From a checkpoint of a small transformer trained on Wikipedia.
Size: 13 layers, width 256, 4 heads of 64 (1 for keys and values), MLP 704 SwiGLU, vocabulary 4096.
Architecture: RMSNorm before each block, rotary positions, no biases in attention or MLP, normalized queries and keys, capped logits.
Training: 155M tokens, 6382 steps.
Each number is 50 + 10 x the weight over its row's rms, rounded and kept within 0 to 99. Layers, rows and columns count from 0. The size before them is the row's rms in percent of the matrix's.

# q: layer 5 attention query, 256x256, rms 0.133, rows 60-63,124-127,188-191,252-255, columns 64-127
# k: layer 5 attention key, 64x256, rms 0.114, rows 60-63, columns 64-127
# v: layer 5 attention value, 64x256, rms 0.108, rows 0-16, columns 64-127
# o: layer 5 attention output (transposed), 256x256, rms 0.106, rows 0-16,64-80,128-144,192-208, columns 64-127
q60 097:53 44 51 55 44 43 59 52 66 62 49 59 45 54 58 37 37 62 48 46 50 61 59 65 65 55 39 68 53 44 62 59 80 51 24 47 43 55 48 53 39 41 49 49 68 56 56 67 48 58 51 38 66 49 54 48 38 58 52 57 43 57 61 38
q124 101:47 75 71 37 71 44 45 40 65 55 62 51 41 55 52 64 57 38 59 56 50 69 64 59 54 39 37 44 27 57 53 36 55 42 52 49 51 42 74 30 55 49 49 62 49 48 48 56 64 48 50 50 64 52 56 64 61 48 53 47 44 52 53 64
q188 113:61 47 53 39 66 57 56 45 37 43 54 47 51 54 43 39 70 38 52 46 49 39 60 26 48 54 66 59 56 38 43 43 42 50 32 53 50 70 43 53 56 52 49 45 55 40 31 49 49 39 71 40 54 44 49 65 51 52 46 38 43 24 47 37
q252 105:53 43 52 67 51 64 51 46 55 53 40 33 44 56 51 56 68 40 43 49 36 43 61 49 49 61 74 42 40 60 45 44 50 51 53 37 64 61 49 67 54 38 55 49 39 57 53 58 64 61 59 58 37 45 56 40 34 34 51 56 39 38 33 53
k60 093:42 63 49 60 55 54 50 53 45 48 53 50 56 42 53 63 66 52 48 67 52 55 50 52 50 53 50 52 41 40 46 53 40 36 54 49 52 42 57 48 62 58 63 55 30 35 43 50 50 35 69 51 33 66 56 55 51 29 59 45 55 39 53 49
q61 104:63 56 58 43 40 66 26 37 42 51 39 28 41 66 42 45 61 38 38 58 46 39 38 22 37 42 55 42 44 40 52 44 50 44 54 46 59 44 71 45 47 44 47 68 49 27 41 29 49 43 50 64 43 49 57 52 53 58 44 53 53 50 43 44
q125 096:34 51 62 47 31 47 49 44 60 47 55 52 60 51 42 51 50 35 57 45 63 48 62 51 46 60 57 61 34 48 39 46 70 48 70 51 49 48 42 68 36 52 45 56 28 37 30 53 59 59 44 50 47 61 61 53 42 34 48 64 47 63 56 44
q189 102:54 47 49 66 52 47 52 42 40 62 57 53 58 47 43 53 44 53 48 47 47 53 70 61 51 50 41 51 67 53 60 68 48 30 45 49 41 63 45 61 66 44 47 52 50 54 36 68 63 47 62 34 37 59 58 52 56 57 59 57 45 48 49 46
q253 108:50 47 39 53 44 56 29 61 49 62 49 36 29 47 65 46 52 56 43 49 52 54 43 48 47 59 34 52 35 45 58 67 59 76 42 60 28 40 46 57 47 49 53 51 44 65 50 47 64 53 36 52 48 53 39 59 67 44 49 65 52 45 54 36
k61 090:46 57 40 52 47 30 45 53 37 65 48 59 56 38 57 31 58 39 44 31 47 39 48 65 59 57 36 43 39 53 49 61 53 59 47 44 28 48 49 58 51 53 58 60 48 57 51 56 39 49 56 44 46 56 49 49 42 66 46 32 41 59 64 44
q62 091:46 56 54 50 36 57 50 37 57 41 43 61 45 58 47 69 47 49 64 74 57 37 73 52 57 50 44 55 54 69 46 56 34 57 52 36 52 39 47 42 48 57 65 48 48 57 43 57 54 61 61 63 56 51 50 59 63 50 46 40 51 49 55 51
q126 099:42 61 48 48 38 46 71 48 52 39 46 46 34 38 63 62 52 53 55 28 57 56 39 51 60 31 43 15 30 63 37 64 48 56 79 66 61 42 51 43 36 48 54 45 42 56 47 60 36 57 46 52 46 46 52 37 48 36 56 49 54 47 54 37
q190 089:55 60 66 41 52 40 49 60 52 58 58 43 31 55 45 44 33 58 46 52 39 59 42 37 53 42 36 50 48 48 56 73 60 64 48 46 33 46 31 48 48 55 50 57 44 36 58 48 58 56 57 41 57 44 41 56 21 36 59 57 48 51 42 58
q254 099:42 65 56 55 49 56 54 40 57 48 47 66 46 44 66 43 39 64 67 53 60 36 44 43 67 40 34 45 42 44 37 47 49 47 50 35 31 55 63 37 54 50 45 53 43 46 64 52 57 44 63 52 56 44 56 46 46 31 46 51 74 48 57 45
k62 101:43 52 53 51 47 52 50 44 45 51 53 41 40 31 46 65 51 40 46 49 47 53 49 44 30 47 52 56 59 48 68 44 44 43 69 53 52 65 38 43 68 46 61 55 45 56 50 41 53 53 36 34 21 46 55 44 49 42 72 40 55 51 48 44
q63 120:50 63 50 42 48 38 46 48 53 39 58 58 49 38 59 35 50 48 75 41 61 49 41 66 54 54 56 42 40 46 61 60 48 59 54 47 53 42 69 60 40 44 48 49 28 46 50 53 55 33 48 52 63 33 54 48 56 48 50 51 43 28 52 45
q127 097:56 57 54 48 69 47 50 63 35 43 48 46 36 67 43 58 53 53 54 37 57 46 31 38 55 49 58 42 63 49 53 73 61 40 57 36 53 49 38 52 57 52 46 45 36 25 45 38 60 55 60 47 56 33 41 46 58 57 42 44 48 38 44 37
q191 151:65 63 62 48 43 48 59 46 50 38 39 28 46 45 44 37 55 45 48 38 34 58 45 32 52 52 59 47 49 55 48 50 41 44 37 66 58 42 68 52 49 46 48 58 49 55 37 38 46 56 32 51 52 34 40 49 68 53 47 65 39 55 50 50
q255 139:54 35 44 64 60 48 41 39 49 55 51 64 56 52 44 64 59 52 48 57 54 50 53 37 57 49 40 52 27 56 32 52 61 26 38 54 38 65 53 39 63 57 41 62 42 56 68 63 50 45 68 44 54 41 52 69 53 54 50 65 51 52 62 31
k63 087:39 44 52 43 42 56 42 36 29 30 69 50 40 34 37 63 43 39 34 53 54 60 54 48 50 31 38 52 49 46 53 31 37 43 51 39 37 39 39 58 56 61 52 47 66 46 62 63 27 61 53 53 38 63 54 44 53 60 51 43 50 52 49 64
v0 104:54 58 55 36 50 42 42 45 50 67 41 83 55 55 48 49 40 69 47 39 43 38 62 58 40 48 56 62 53 47 46 52 54 45 64 59 39 52 54 58 41 57 53 44 44 28 40 33 55 61 40 63 66 60 46 38 58 37 57 53 44 37 51 47
o0 113:58 56 37 58 56 46 66 65 60 42 41 46 36 41 30 29 51 41 55 43 66 44 32 56 55 76 53 64 54 63 35 40 40 49 48 66 46 39 52 42 62 69 68 53 48 38 44 65 70 40 45 66 41 44 52 33 58 27 50 54 51 46 61 39
o64 099:47 56 51 46 18 32 42 52 48 53 43 45 60 59 34 32 38 48 50 68 72 65 47 59 47 56 36 51 36 41 44 59 64 40 69 39 61 46 62 61 27 58 54 46 38 54 52 46 49 58 41 42 49 70 58 48 48 42 48 45 52 60 54 47
o128 103:43 45 46 51 64 52 63 51 50 63 56 49 51 56 40 50 60 43 37 59 22 75 43 64 68 34 37 52 61 43 74 52 36 50 42 49 54 62 38 33 48 25 46 51 55 53 50 55 40 43 61 59 25 55 43 50 56 53 66 43 59 58 39 75
o192 099:39 45 44 45 47 56 62 48 49 50 46 49 62 57 66 58 51 63 40 53 50 41 68 43 45 41 67 29 26 49 55 45 53 62 44 24 46 59 43 49 56 59 23 49 63 50 71 46 47 63 52 47 66 27 57 51 34 43 42 62 54 51 65 55
v1 094:52 45 52 36 46 54 35 53 55 63 40 53 55 66 55 41 69 33 48 61 35 28 71 63 57 57 46 51 55 27 45 30 26 49 29 51 68 49 49 45 53 42 46 46 50 39 45 49 43 49 52 44 63 25 55 52 60 50 60 28 46 47 60 44
o1 111:45 24 67 58 47 57 46 69 62 52 68 38 48 44 64 51 50 50 44 58 43 54 59 54 46 62 59 50 41 46 54 63 40 42 62 33 39 54 44 47 53 59 58 38 37 34 48 36 62 62 37 53 56 52 45 63 54 57 51 49 44 47 42 37
o65 099:66 62 59 26 34 49 63 51 42 59 46 52 55 45 62 41 46 50 52 61 45 40 54 56 69 43 61 55 73 57 34 43 41 55 44 67 53 49 69 53 44 56 64 40 56 50 58 42 65 48 61 50 46 42 58 55 49 61 36 64 39 58 48 62
o129 092:32 68 47 31 56 50 43 39 38 48 53 52 56 55 53 68 48 43 54 62 75 58 32 50 44 45 55 47 45 48 47 33 67 52 35 48 60 57 49 64 48 31 52 48 46 56 35 54 31 48 54 44 40 51 61 67 44 50 45 78 59 56 50 57
o193 084:60 57 55 55 60 59 60 52 61 41 55 58 37 55 46 55 55 67 55 44 45 62 53 63 64 47 55 42 40 73 57 50 47 37 65 50 49 44 44 50 56 61 48 52 57 57 43 48 57 37 31 51 42 60 49 52 50 36 52 51 50 41 58 45
v2 099:47 45 37 35 44 61 39 53 54 41 49 41 54 36 49 37 54 59 70 65 47 64 46 39 49 49 51 48 49 45 74 36 51 63 61 43 53 58 49 61 44 47 59 52 53 59 33 60 62 40 56 54 71 79 59 45 52 67 45 58 41 45 57 52
o2 115:53 43 51 72 41 54 63 54 55 59 40 37 53 49 50 70 61 48 38 46 50 55 36 59 51 55 62 39 40 47 51 64 32 44 43 54 37 44 64 63 44 58 70 49 58 53 57 37 41 39 66 53 52 43 44 48 65 44 57 39 43 46 59 69
o66 099:45 44 43 43 53 40 54 41 55 55 61 54 45 39 45 35 63 46 59 42 42 67 66 71 50 29 51 53 76 47 56 53 44 59 42 60 45 38 53 40 38 56 59 50 59 40 37 57 32 43 35 50 35 30 21 58 63 60 50 50 39 51 41 45
o130 099:55 33 40 41 41 54 40 59 24 56 45 61 42 61 52 47 35 50 35 47 53 48 74 53 38 54 49 39 46 47 53 40 58 64 51 63 52 43 48 40 58 60 47 64 60 59 61 58 30 60 56 36 59 45 42 49 42 24 47 50 65 53 37 52
o194 089:36 33 45 41 51 35 53 33 60 43 47 49 60 40 71 37 44 50 34 47 55 41 42 49 44 44 42 40 39 61 50 54 59 45 57 36 56 49 40 51 64 40 36 57 41 44 54 47 64 52 50 54 56 48 46 59 50 47 53 68 57 31 43 25
v3 106:65 46 70 44 53 50 54 52 67 57 42 51 59 40 50 50 48 45 51 28 56 50 52 26 43 63 28 59 58 45 47 51 46 34 44 34 53 57 50 50 55 58 40 55 54 55 67 53 33 48 56 62 66 40 60 52 40 53 44 58 33 44 64 49
o3 124:46 57 28 59 53 27 46 63 52 49 46 57 58 53 59 59 50 47 35 47 67 51 55 50 34 45 72 47 33 40 59 51 36 53 47 69 32 46 38 62 43 50 52 43 65 56 48 48 51 51 46 63 56 54 59 56 52 48 51 60 56 46 43 40
o67 101:49 67 50 55 56 40 45 54 56 35 53 45 63 53 56 80 50 43 34 48 47 29 54 38 68 52 49 40 45 65 61 55 71 49 44 60 51 55 44 54 44 45 53 41 55 40 48 49 55 52 56 52 47 70 48 46 59 50 60 48 63 42 61 52
o131 104:42 52 72 50 39 49 43 44 52 41 55 51 50 73 47 43 63 59 68 56 42 56 53 50 54 57 38 59 68 34 59 49 66 51 54 52 58 40 47 45 48 47 55 56 34 52 21 48 36 78 42 29 53 51 50 47 51 50 55 47 44 36 66 49
o195 090:54 25 56 53 56 69 42 41 41 47 50 59 45 53 50 30 42 38 52 52 42 51 36 53 56 35 43 49 40 52 51 47 37 30 55 38 46 52 46 39 42 40 68 70 41 41 48 46 55 38 49 47 32 41 61 46 54 52 48 36 42 66 33 42
v4 101:62 49 62 41 28 35 47 51 35 43 38 43 46 37 43 48 45 42 40 45 47 48 48 55 41 55 56 64 47 53 54 57 45 61 36 53 52 63 55 50 50 59 42 55 63 56 44 37 45 45 57 65 40 64 53 46 56 39 66 42 49 38 52 42
o4 117:39 64 39 41 58 66 66 45 49 38 36 59 52 51 73 37 53 50 49 54 65 57 54 57 51 37 55 51 44 51 46 46 50 45 52 53 49 86 53 35 49 47 41 46 52 48 46 41 63 76 46 57 62 41 53 51 60 40 55 36 81 54 54 57
o68 104:43 40 55 50 51 54 51 63 42 61 68 40 45 49 60 51 48 55 68 36 41 48 54 53 68 57 62 63 58 41 54 76 42 67 45 48 44 51 44 42 42 38 29 51 54 60 47 41 57 33 40 50 67 48 46 42 55 43 56 35 50 49 45 53
o132 096:62 45 29 67 56 59 52 55 56 51 69 44 53 41 25 70 47 67 41 52 51 43 61 47 37 50 46 44 41 57 57 40 44 44 38 64 39 59 35 47 47 36 48 46 50 33 49 57 38 43 31 32 58 46 45 33 49 35 27 54 29 42 27 52
o196 090:50 51 65 44 65 39 44 52 43 46 49 48 38 69 57 45 49 40 60 45 37 54 49 59 46 37 47 57 43 55 54 37 53 51 58 55 44 25 47 44 44 49 45 64 52 43 43 50 46 52 56 50 49 50 39 53 43 56 37 57 33 63 71 47
v5 103:26 58 32 52 52 44 69 45 59 62 30 46 42 54 63 30 47 55 54 60 28 48 43 43 49 44 47 56 43 46 39 55 45 33 57 46 48 65 51 60 46 46 51 60 40 61 54 45 44 64 43 32 46 37 56 54 49 51 45 45 34 32 36 51
o5 103:52 41 32 50 48 77 38 54 44 40 51 52 25 63 49 42 55 56 50 54 49 65 34 48 33 40 59 44 57 44 62 58 55 43 55 27 35 68 60 36 59 55 51 54 60 67 53 42 40 49 61 60 45 46 58 58 59 40 56 58 34 32 56 51
o69 108:40 35 52 43 34 50 55 46 55 65 60 48 35 51 51 48 53 49 53 54 58 55 39 47 43 57 63 47 72 63 58 46 36 52 48 31 57 80 44 50 70 51 52 51 48 56 49 40 71 46 37 38 46 29 56 71 53 55 53 36 27 42 42 52
o133 102:57 60 54 46 48 41 70 62 48 27 54 43 51 37 51 65 53 64 54 52 45 27 81 57 45 49 50 50 47 49 61 63 70 43 43 57 51 57 70 59 41 54 54 42 53 40 42 68 54 43 68 60 48 62 47 28 44 49 71 45 73 51 34 57
o197 093:64 63 62 52 67 30 34 49 49 59 60 49 63 43 34 53 49 49 57 45 47 53 60 56 63 47 51 50 56 56 64 41 52 48 43 82 50 41 39 66 46 37 57 47 36 33 53 58 36 48 40 44 48 55 38 53 53 43 46 21 65 57 61 54
v6 100:39 54 62 74 65 46 56 48 63 60 26 55 37 42 57 47 54 42 51 42 48 39 31 37 50 51 54 48 47 35 43 51 63 72 50 45 36 49 51 46 63 56 56 68 42 44 52 40 43 34 51 33 68 49 50 54 49 43 64 53 46 49 46 48
o6 112:65 33 49 53 53 42 55 49 40 53 60 39 60 81 56 49 53 30 54 34 55 53 59 45 48 60 45 27 41 46 52 45 55 44 78 59 28 64 42 57 49 50 49 56 68 48 43 53 42 48 51 63 55 44 52 48 54 50 53 60 38 60 44 52
o70 100:50 54 59 41 48 44 46 49 52 50 55 48 46 58 53 63 45 55 52 41 45 50 60 59 40 56 59 46 41 46 50 50 47 62 45 52 42 76 62 41 42 49 57 35 37 49 30 51 42 36 34 48 52 42 40 35 46 59 44 53 69 43 44 52
o134 091:55 46 44 35 36 44 45 64 43 47 79 51 70 58 57 39 61 56 38 72 47 53 62 62 57 33 42 62 44 63 42 51 58 41 42 39 52 62 47 43 43 39 50 43 28 63 62 42 46 68 35 36 55 57 56 35 51 50 53 36 46 60 68 49
o198 083:58 59 49 51 44 59 40 32 54 59 34 53 57 52 47 49 46 64 55 52 51 64 50 43 53 67 45 50 50 44 27 46 35 52 52 56 63 46 46 47 72 49 51 60 59 38 40 58 54 47 59 55 32 42 51 41 42 52 43 40 37 41 47 42
v7 097:43 50 49 39 45 39 67 48 56 41 52 43 32 41 47 46 66 55 50 39 63 49 41 63 54 62 65 47 39 47 44 46 47 42 42 32 40 64 45 48 46 46 29 52 55 43 28 59 49 50 50 57 49 48 34 51 62 39 37 57 54 66 55 52
o7 107:41 51 49 70 44 54 45 46 51 38 51 59 60 58 61 53 55 49 50 56 39 53 45 37 56 54 47 52 46 51 53 60 37 46 55 55 46 43 71 47 39 40 52 66 31 48 44 46 54 76 53 56 40 33 69 53 55 54 61 48 49 41 43 34
o71 106:72 37 52 49 65 65 41 37 41 32 49 49 54 45 54 55 52 56 47 56 41 38 46 60 57 51 56 50 42 36 57 40 44 40 47 58 37 57 58 43 54 64 40 50 68 45 43 61 55 41 66 32 62 45 53 42 42 54 49 42 61 33 44 55
o135 096:43 70 61 60 39 63 66 54 43 37 46 69 55 31 59 55 46 62 58 51 51 52 46 60 49 49 54 36 65 55 52 55 56 43 46 47 58 39 39 58 50 60 55 45 53 57 48 53 59 38 45 73 48 50 36 38 48 45 59 59 43 48 62 49
o199 081:62 48 40 40 45 36 62 47 54 66 48 44 46 55 54 54 56 42 49 52 58 56 42 45 54 50 56 59 34 51 44 59 62 66 47 65 58 47 39 67 54 44 51 45 49 48 47 62 40 27 44 54 37 41 49 63 53 59 40 54 52 67 38 44
v8 094:62 51 55 40 56 30 43 44 68 65 58 44 56 48 45 48 52 67 65 39 44 33 49 45 62 69 63 68 55 62 51 61 43 53 41 41 37 56 36 54 28 56 64 65 41 63 48 48 44 59 47 40 46 44 49 71 69 40 63 50 50 61 50 54
o8 108:49 42 49 33 47 51 60 55 52 36 32 48 44 36 31 39 58 49 43 48 43 42 55 51 52 46 61 63 51 48 53 37 35 45 54 38 48 50 56 52 38 34 56 71 40 46 44 56 59 49 56 54 48 49 56 38 35 41 49 59 48 52 42 24
o72 096:40 51 54 53 49 60 37 43 23 42 58 52 56 50 36 42 36 56 50 43 56 58 52 39 36 56 58 47 31 52 47 51 50 43 31 67 50 45 67 51 52 51 43 53 44 53 57 66 67 33 39 46 43 52 66 49 35 34 43 44 53 42 55 43
o136 097:56 51 46 53 38 43 32 65 39 51 47 46 62 42 42 52 43 42 55 60 45 46 34 54 50 53 39 57 56 23 49 42 61 54 61 56 60 50 53 52 26 46 54 44 76 39 54 57 54 52 58 67 48 57 47 54 62 56 43 53 50 43 41 57
o200 079:33 54 25 62 52 47 56 44 54 55 62 76 47 49 62 54 54 59 40 62 70 58 53 64 45 35 43 44 41 79 56 46 63 53 40 34 56 47 42 46 54 66 42 50 57 59 48 48 42 65 60 41 60 44 56 45 44 50 52 32 53 69 49 51
v9 102:51 63 62 70 37 61 61 41 47 49 62 51 56 42 64 40 45 62 24 58 50 31 56 50 43 39 54 40 51 48 54 35 44 55 58 68 45 58 58 43 59 44 52 53 49 54 46 51 52 43 44 56 34 37 44 51 48 52 41 56 48 38 32 38
o9 106:62 44 59 69 52 45 22 65 22 62 54 52 57 35 54 56 53 57 51 59 41 45 46 44 52 58 49 60 44 43 51 36 51 39 51 62 50 59 47 42 54 43 41 49 47 43 58 48 58 52 48 55 67 38 60 56 51 55 59 53 49 36 50 45
o73 109:42 41 57 73 39 37 70 55 56 53 44 52 51 33 55 53 45 61 55 60 57 50 36 63 58 46 54 56 35 39 48 31 53 34 64 43 55 52 33 49 60 54 49 40 37 38 67 58 72 54 59 54 50 49 59 64 73 60 66 47 51 68 49 34
o137 100:41 51 46 42 48 51 38 55 38 31 63 47 45 52 38 68 52 47 55 60 42 58 45 35 58 66 49 47 58 51 34 60 45 39 40 50 37 41 38 50 53 68 75 38 59 59 49 62 49 54 46 54 65 44 51 41 41 46 54 68 64 31 51 48
o201 082:41 47 48 55 44 62 50 54 47 30 60 39 53 65 49 42 56 55 64 42 43 67 56 52 41 35 34 47 52 69 48 73 36 49 57 54 56 38 42 60 49 61 53 34 58 51 27 44 63 34 63 27 35 63 46 39 56 55 59 47 47 61 19 68
v10 100:48 50 36 43 54 37 60 51 47 53 60 50 61 39 41 67 29 61 37 59 46 65 42 52 28 42 46 51 34 48 45 64 54 62 61 54 67 43 41 38 38 53 45 59 48 47 52 61 33 51 36 41 44 29 74 54 49 54 56 47 40 55 72 65
o10 115:56 51 50 35 34 47 34 57 38 48 56 58 45 59 48 39 38 23 31 56 38 58 32 60 52 50 51 61 49 51 48 29 51 56 45 40 54 55 69 27 62 36 47 47 57 40 58 67 47 44 44 55 55 45 58 54 50 50 63 69 51 51 49 43
o74 106:47 36 44 30 67 57 57 50 45 43 54 68 57 59 36 31 51 34 44 36 42 46 39 49 44 39 59 38 45 51 48 36 51 57 42 44 45 39 36 59 47 64 42 49 43 70 44 47 45 61 58 51 54 56 50 45 38 44 43 50 53 53 51 44
o138 090:39 67 49 52 42 41 43 33 57 48 33 40 66 63 55 42 54 38 83 44 70 47 63 66 64 53 34 45 36 42 64 42 39 40 47 62 46 53 30 48 66 64 34 42 57 64 31 49 44 48 64 52 56 65 46 46 60 48 44 43 60 64 42 46
o202 086:54 53 54 74 52 61 64 53 52 57 69 32 36 46 53 52 51 64 69 37 50 52 46 56 45 48 50 48 53 44 38 55 24 47 54 57 33 34 47 57 30 57 57 63 51 46 47 58 65 49 44 68 55 62 30 39 54 55 54 51 52 61 58 58
v11 099:39 41 65 49 73 50 71 51 54 47 50 53 31 52 58 45 61 35 42 48 43 49 40 44 47 60 58 43 52 43 47 51 41 58 38 35 62 52 54 50 43 40 31 63 46 58 54 56 46 43 63 25 40 55 30 53 48 54 60 41 42 53 50 44
o11 105:49 48 47 46 40 64 53 45 30 46 47 57 46 66 70 44 38 53 46 47 54 62 60 50 49 59 55 46 45 54 38 62 51 44 60 44 47 50 48 58 57 46 55 49 56 40 30 53 38 71 52 51 50 39 46 71 33 49 39 55 41 50 46 63
o75 101:33 46 52 59 65 63 58 42 52 52 52 46 34 41 42 23 51 49 59 40 41 37 37 34 61 39 56 48 56 70 29 41 44 59 50 56 51 57 48 52 48 42 49 39 48 57 45 61 72 52 44 47 46 49 52 54 65 49 62 63 48 41 47 66
o139 102:61 53 47 55 65 55 33 31 74 40 45 40 43 50 58 47 61 46 47 70 60 33 45 54 50 45 54 47 53 53 36 40 37 55 57 52 69 62 53 47 49 62 44 53 52 67 58 60 51 36 51 49 62 49 43 30 65 49 47 55 66 66 76 53
o203 099:43 47 54 48 52 48 54 51 41 51 30 56 73 30 37 59 45 69 49 44 56 63 25 55 34 47 45 56 43 55 62 53 46 36 43 59 44 58 51 24 56 36 55 59 54 44 44 37 57 40 47 61 37 33 54 51 47 57 46 47 52 39 43 33
v12 095:44 63 56 55 33 47 61 50 50 40 44 42 38 33 45 36 34 34 67 50 54 44 49 40 50 73 36 25 51 60 57 44 46 51 49 60 34 46 56 65 38 35 39 59 40 53 38 70 27 65 43 43 48 59 41 28 54 65 45 59 65 56 46 55
o12 111:46 42 52 52 63 41 67 49 53 38 41 49 42 62 53 43 49 42 44 74 34 75 64 48 73 48 43 42 48 46 46 36 38 46 51 30 51 53 55 56 68 48 56 39 55 45 46 61 55 50 43 46 62 36 46 66 55 31 53 50 55 42 33 66
o76 103:45 28 50 42 35 59 69 35 30 45 56 52 46 54 48 73 47 55 53 51 50 53 51 53 27 45 43 59 62 54 44 48 46 29 42 37 55 51 38 67 34 56 53 48 26 62 53 38 46 57 47 39 51 54 53 67 39 44 41 49 80 58 62 56
o140 093:59 53 47 49 63 48 60 61 44 45 31 37 51 36 57 64 65 62 58 45 52 40 51 38 62 68 50 66 50 55 44 58 48 55 42 44 54 54 54 39 53 60 50 71 53 47 60 39 63 56 41 58 38 43 53 62 48 58 57 52 21 45 44 41
o204 084:62 39 64 60 43 43 23 48 50 58 51 47 68 59 49 47 46 58 49 45 46 43 43 49 40 33 62 54 56 44 67 60 61 60 50 53 52 50 43 35 56 47 63 36 56 42 63 56 67 35 54 52 36 53 51 60 49 57 56 49 24 55 61 33
v13 096:48 38 44 51 58 42 45 62 47 61 47 67 35 39 70 50 44 22 36 33 45 46 63 42 41 53 47 46 61 43 64 51 51 46 42 40 46 40 39 50 50 63 66 50 60 62 65 49 54 56 46 55 41 52 60 59 61 41 46 43 51 58 48 43
o13 103:60 42 63 40 63 68 39 52 51 55 55 54 68 41 72 53 43 66 47 57 45 61 61 46 40 61 49 69 51 57 55 48 64 60 63 64 57 58 57 44 56 35 47 54 60 69 38 60 60 31 41 51 56 68 36 67 59 67 55 51 73 62 44 57
o77 105:63 40 47 50 54 33 60 34 64 57 52 26 56 55 53 75 40 54 41 44 43 46 43 51 68 54 24 56 42 47 36 54 60 56 53 46 53 59 46 54 41 43 39 55 61 43 56 56 51 55 43 54 60 63 57 53 48 44 50 40 43 48 53 54
o141 089:56 55 46 45 41 37 38 72 67 57 48 43 64 64 39 58 58 36 58 58 66 42 40 46 41 52 59 39 26 42 54 45 42 49 40 62 55 78 46 63 38 28 56 49 36 49 39 24 46 49 57 50 43 55 47 41 45 58 59 57 51 34 50 50
o205 089:48 65 53 50 38 47 54 53 35 45 58 54 59 59 45 50 54 59 64 34 48 49 34 45 78 45 44 34 59 49 45 49 32 51 50 63 51 45 53 46 75 46 56 56 42 40 49 37 30 59 49 54 49 40 49 44 57 52 47 47 29 50 35 59
v14 105:43 45 38 54 53 51 38 56 43 57 43 59 52 62 50 57 46 56 53 51 29 27 26 44 44 45 50 40 67 59 63 34 43 38 47 46 75 62 40 50 53 50 62 60 41 55 66 47 34 37 53 39 29 38 61 55 51 60 51 46 45 53 55 43
o14 114:53 41 58 65 50 39 54 47 43 56 42 57 72 60 44 60 44 41 49 53 43 48 37 39 49 40 61 45 52 68 50 65 63 46 62 36 49 34 55 53 55 74 36 40 52 56 65 43 56 44 64 44 61 48 55 56 52 41 67 52 51 38 62 57
o78 105:62 51 49 58 60 34 40 58 49 67 41 46 33 44 47 58 46 44 38 38 38 35 56 44 38 32 51 31 45 48 59 50 58 42 65 69 52 61 64 46 61 42 37 62 48 52 49 53 57 41 56 56 68 60 55 40 38 46 52 46 56 40 53 49
o142 101:47 31 29 30 49 49 49 46 59 47 55 45 23 49 54 48 73 46 64 56 59 62 45 64 48 55 40 52 55 39 37 49 61 34 47 56 32 49 45 49 49 43 44 65 40 59 46 44 52 50 65 57 45 56 39 47 65 48 39 48 49 70 44 61
o206 089:27 47 47 41 43 50 49 57 58 49 56 41 62 34 53 35 52 55 44 34 60 66 62 66 51 56 31 55 43 36 44 49 38 48 40 57 51 50 60 35 65 49 47 55 56 40 51 55 37 60 38 54 67 36 44 41 56 56 43 58 56 49 41 49
v15 102:66 35 63 60 50 60 76 50 62 48 50 50 41 66 68 56 67 54 44 41 54 52 54 34 57 59 58 44 48 49 41 64 66 56 60 47 56 51 38 56 46 55 69 55 57 58 46 56 42 47 32 66 34 41 45 37 52 34 55 43 39 48 43 45
o15 113:47 43 30 49 54 37 46 49 52 54 41 47 55 43 61 42 36 60 38 25 39 45 47 38 36 61 58 55 42 39 52 40 46 51 68 55 43 55 50 60 66 38 41 44 39 48 59 45 33 52 38 50 53 69 68 51 45 47 60 54 53 55 49 55
o79 106:61 39 42 54 65 36 52 58 56 53 52 66 63 39 43 47 51 57 60 70 58 56 63 61 53 42 61 58 45 54 39 48 44 42 49 45 65 46 60 55 32 36 59 51 45 63 55 49 50 53 50 46 47 59 46 37 41 68 65 47 46 52 64 47
o143 097:35 62 54 54 52 62 51 43 38 55 42 43 59 50 31 50 59 47 57 65 48 45 57 42 40 74 53 52 44 51 36 39 71 54 26 60 37 52 42 42 44 61 39 58 33 59 35 68 62 36 60 45 47 48 51 54 42 36 53 60 70 59 59 53
o207 078:43 72 52 61 44 41 46 50 49 43 49 37 41 48 50 52 32 35 41 51 44 56 47 58 56 38 39 52 45 45 60 57 38 54 36 44 82 57 37 50 44 54 32 43 52 23 55 55 57 53 64 47 62 43 42 65 53 63 41 45 55 39 51 53
v16 099:54 47 50 44 61 56 50 29 57 41 63 56 64 49 47 60 49 30 53 46 44 54 42 40 46 44 52 54 49 74 65 60 46 51 73 65 43 41 58 73 50 24 48 41 59 63 53 53 42 54 63 63 37 47 44 55 57 58 64 49 44 61 58 49
o16 110:52 47 43 63 52 51 72 71 62 32 49 36 48 43 41 53 55 45 47 36 61 51 48 52 44 34 55 45 46 62 60 61 40 60 40 49 68 47 57 40 51 42 65 54 48 35 46 51 36 49 55 56 50 49 68 45 51 50 50 51 52 52 51 57
o80 100:63 60 31 48 72 56 50 54 42 58 49 51 45 44 55 49 51 52 38 68 40 47 52 54 32 40 37 53 35 40 40 45 62 61 35 52 56 57 53 51 53 31 40 73 52 32 66 44 44 59 54 52 41 62 59 56 55 30 48 56 44 43 64 55
o144 098:47 49 68 51 33 72 37 40 55 62 47 58 40 40 56 49 38 54 53 67 51 47 54 62 54 61 45 26 21 52 52 17 48 52 50 43 47 50 41 58 43 62 38 39 42 50 53 34 42 51 53 61 62 41 53 35 51 53 59 59 60 51 44 61
o208 096:47 40 50 65 39 47 36 55 39 64 52 52 61 41 32 54 42 50 56 61 40 43 38 41 52 51 55 63 58 59 28 50 35 41 36 48 37 49 47 63 48 72 43 47 58 56 52 56 70 50 47 59 48 44 24 55 51 53 32 57 45 37 46 44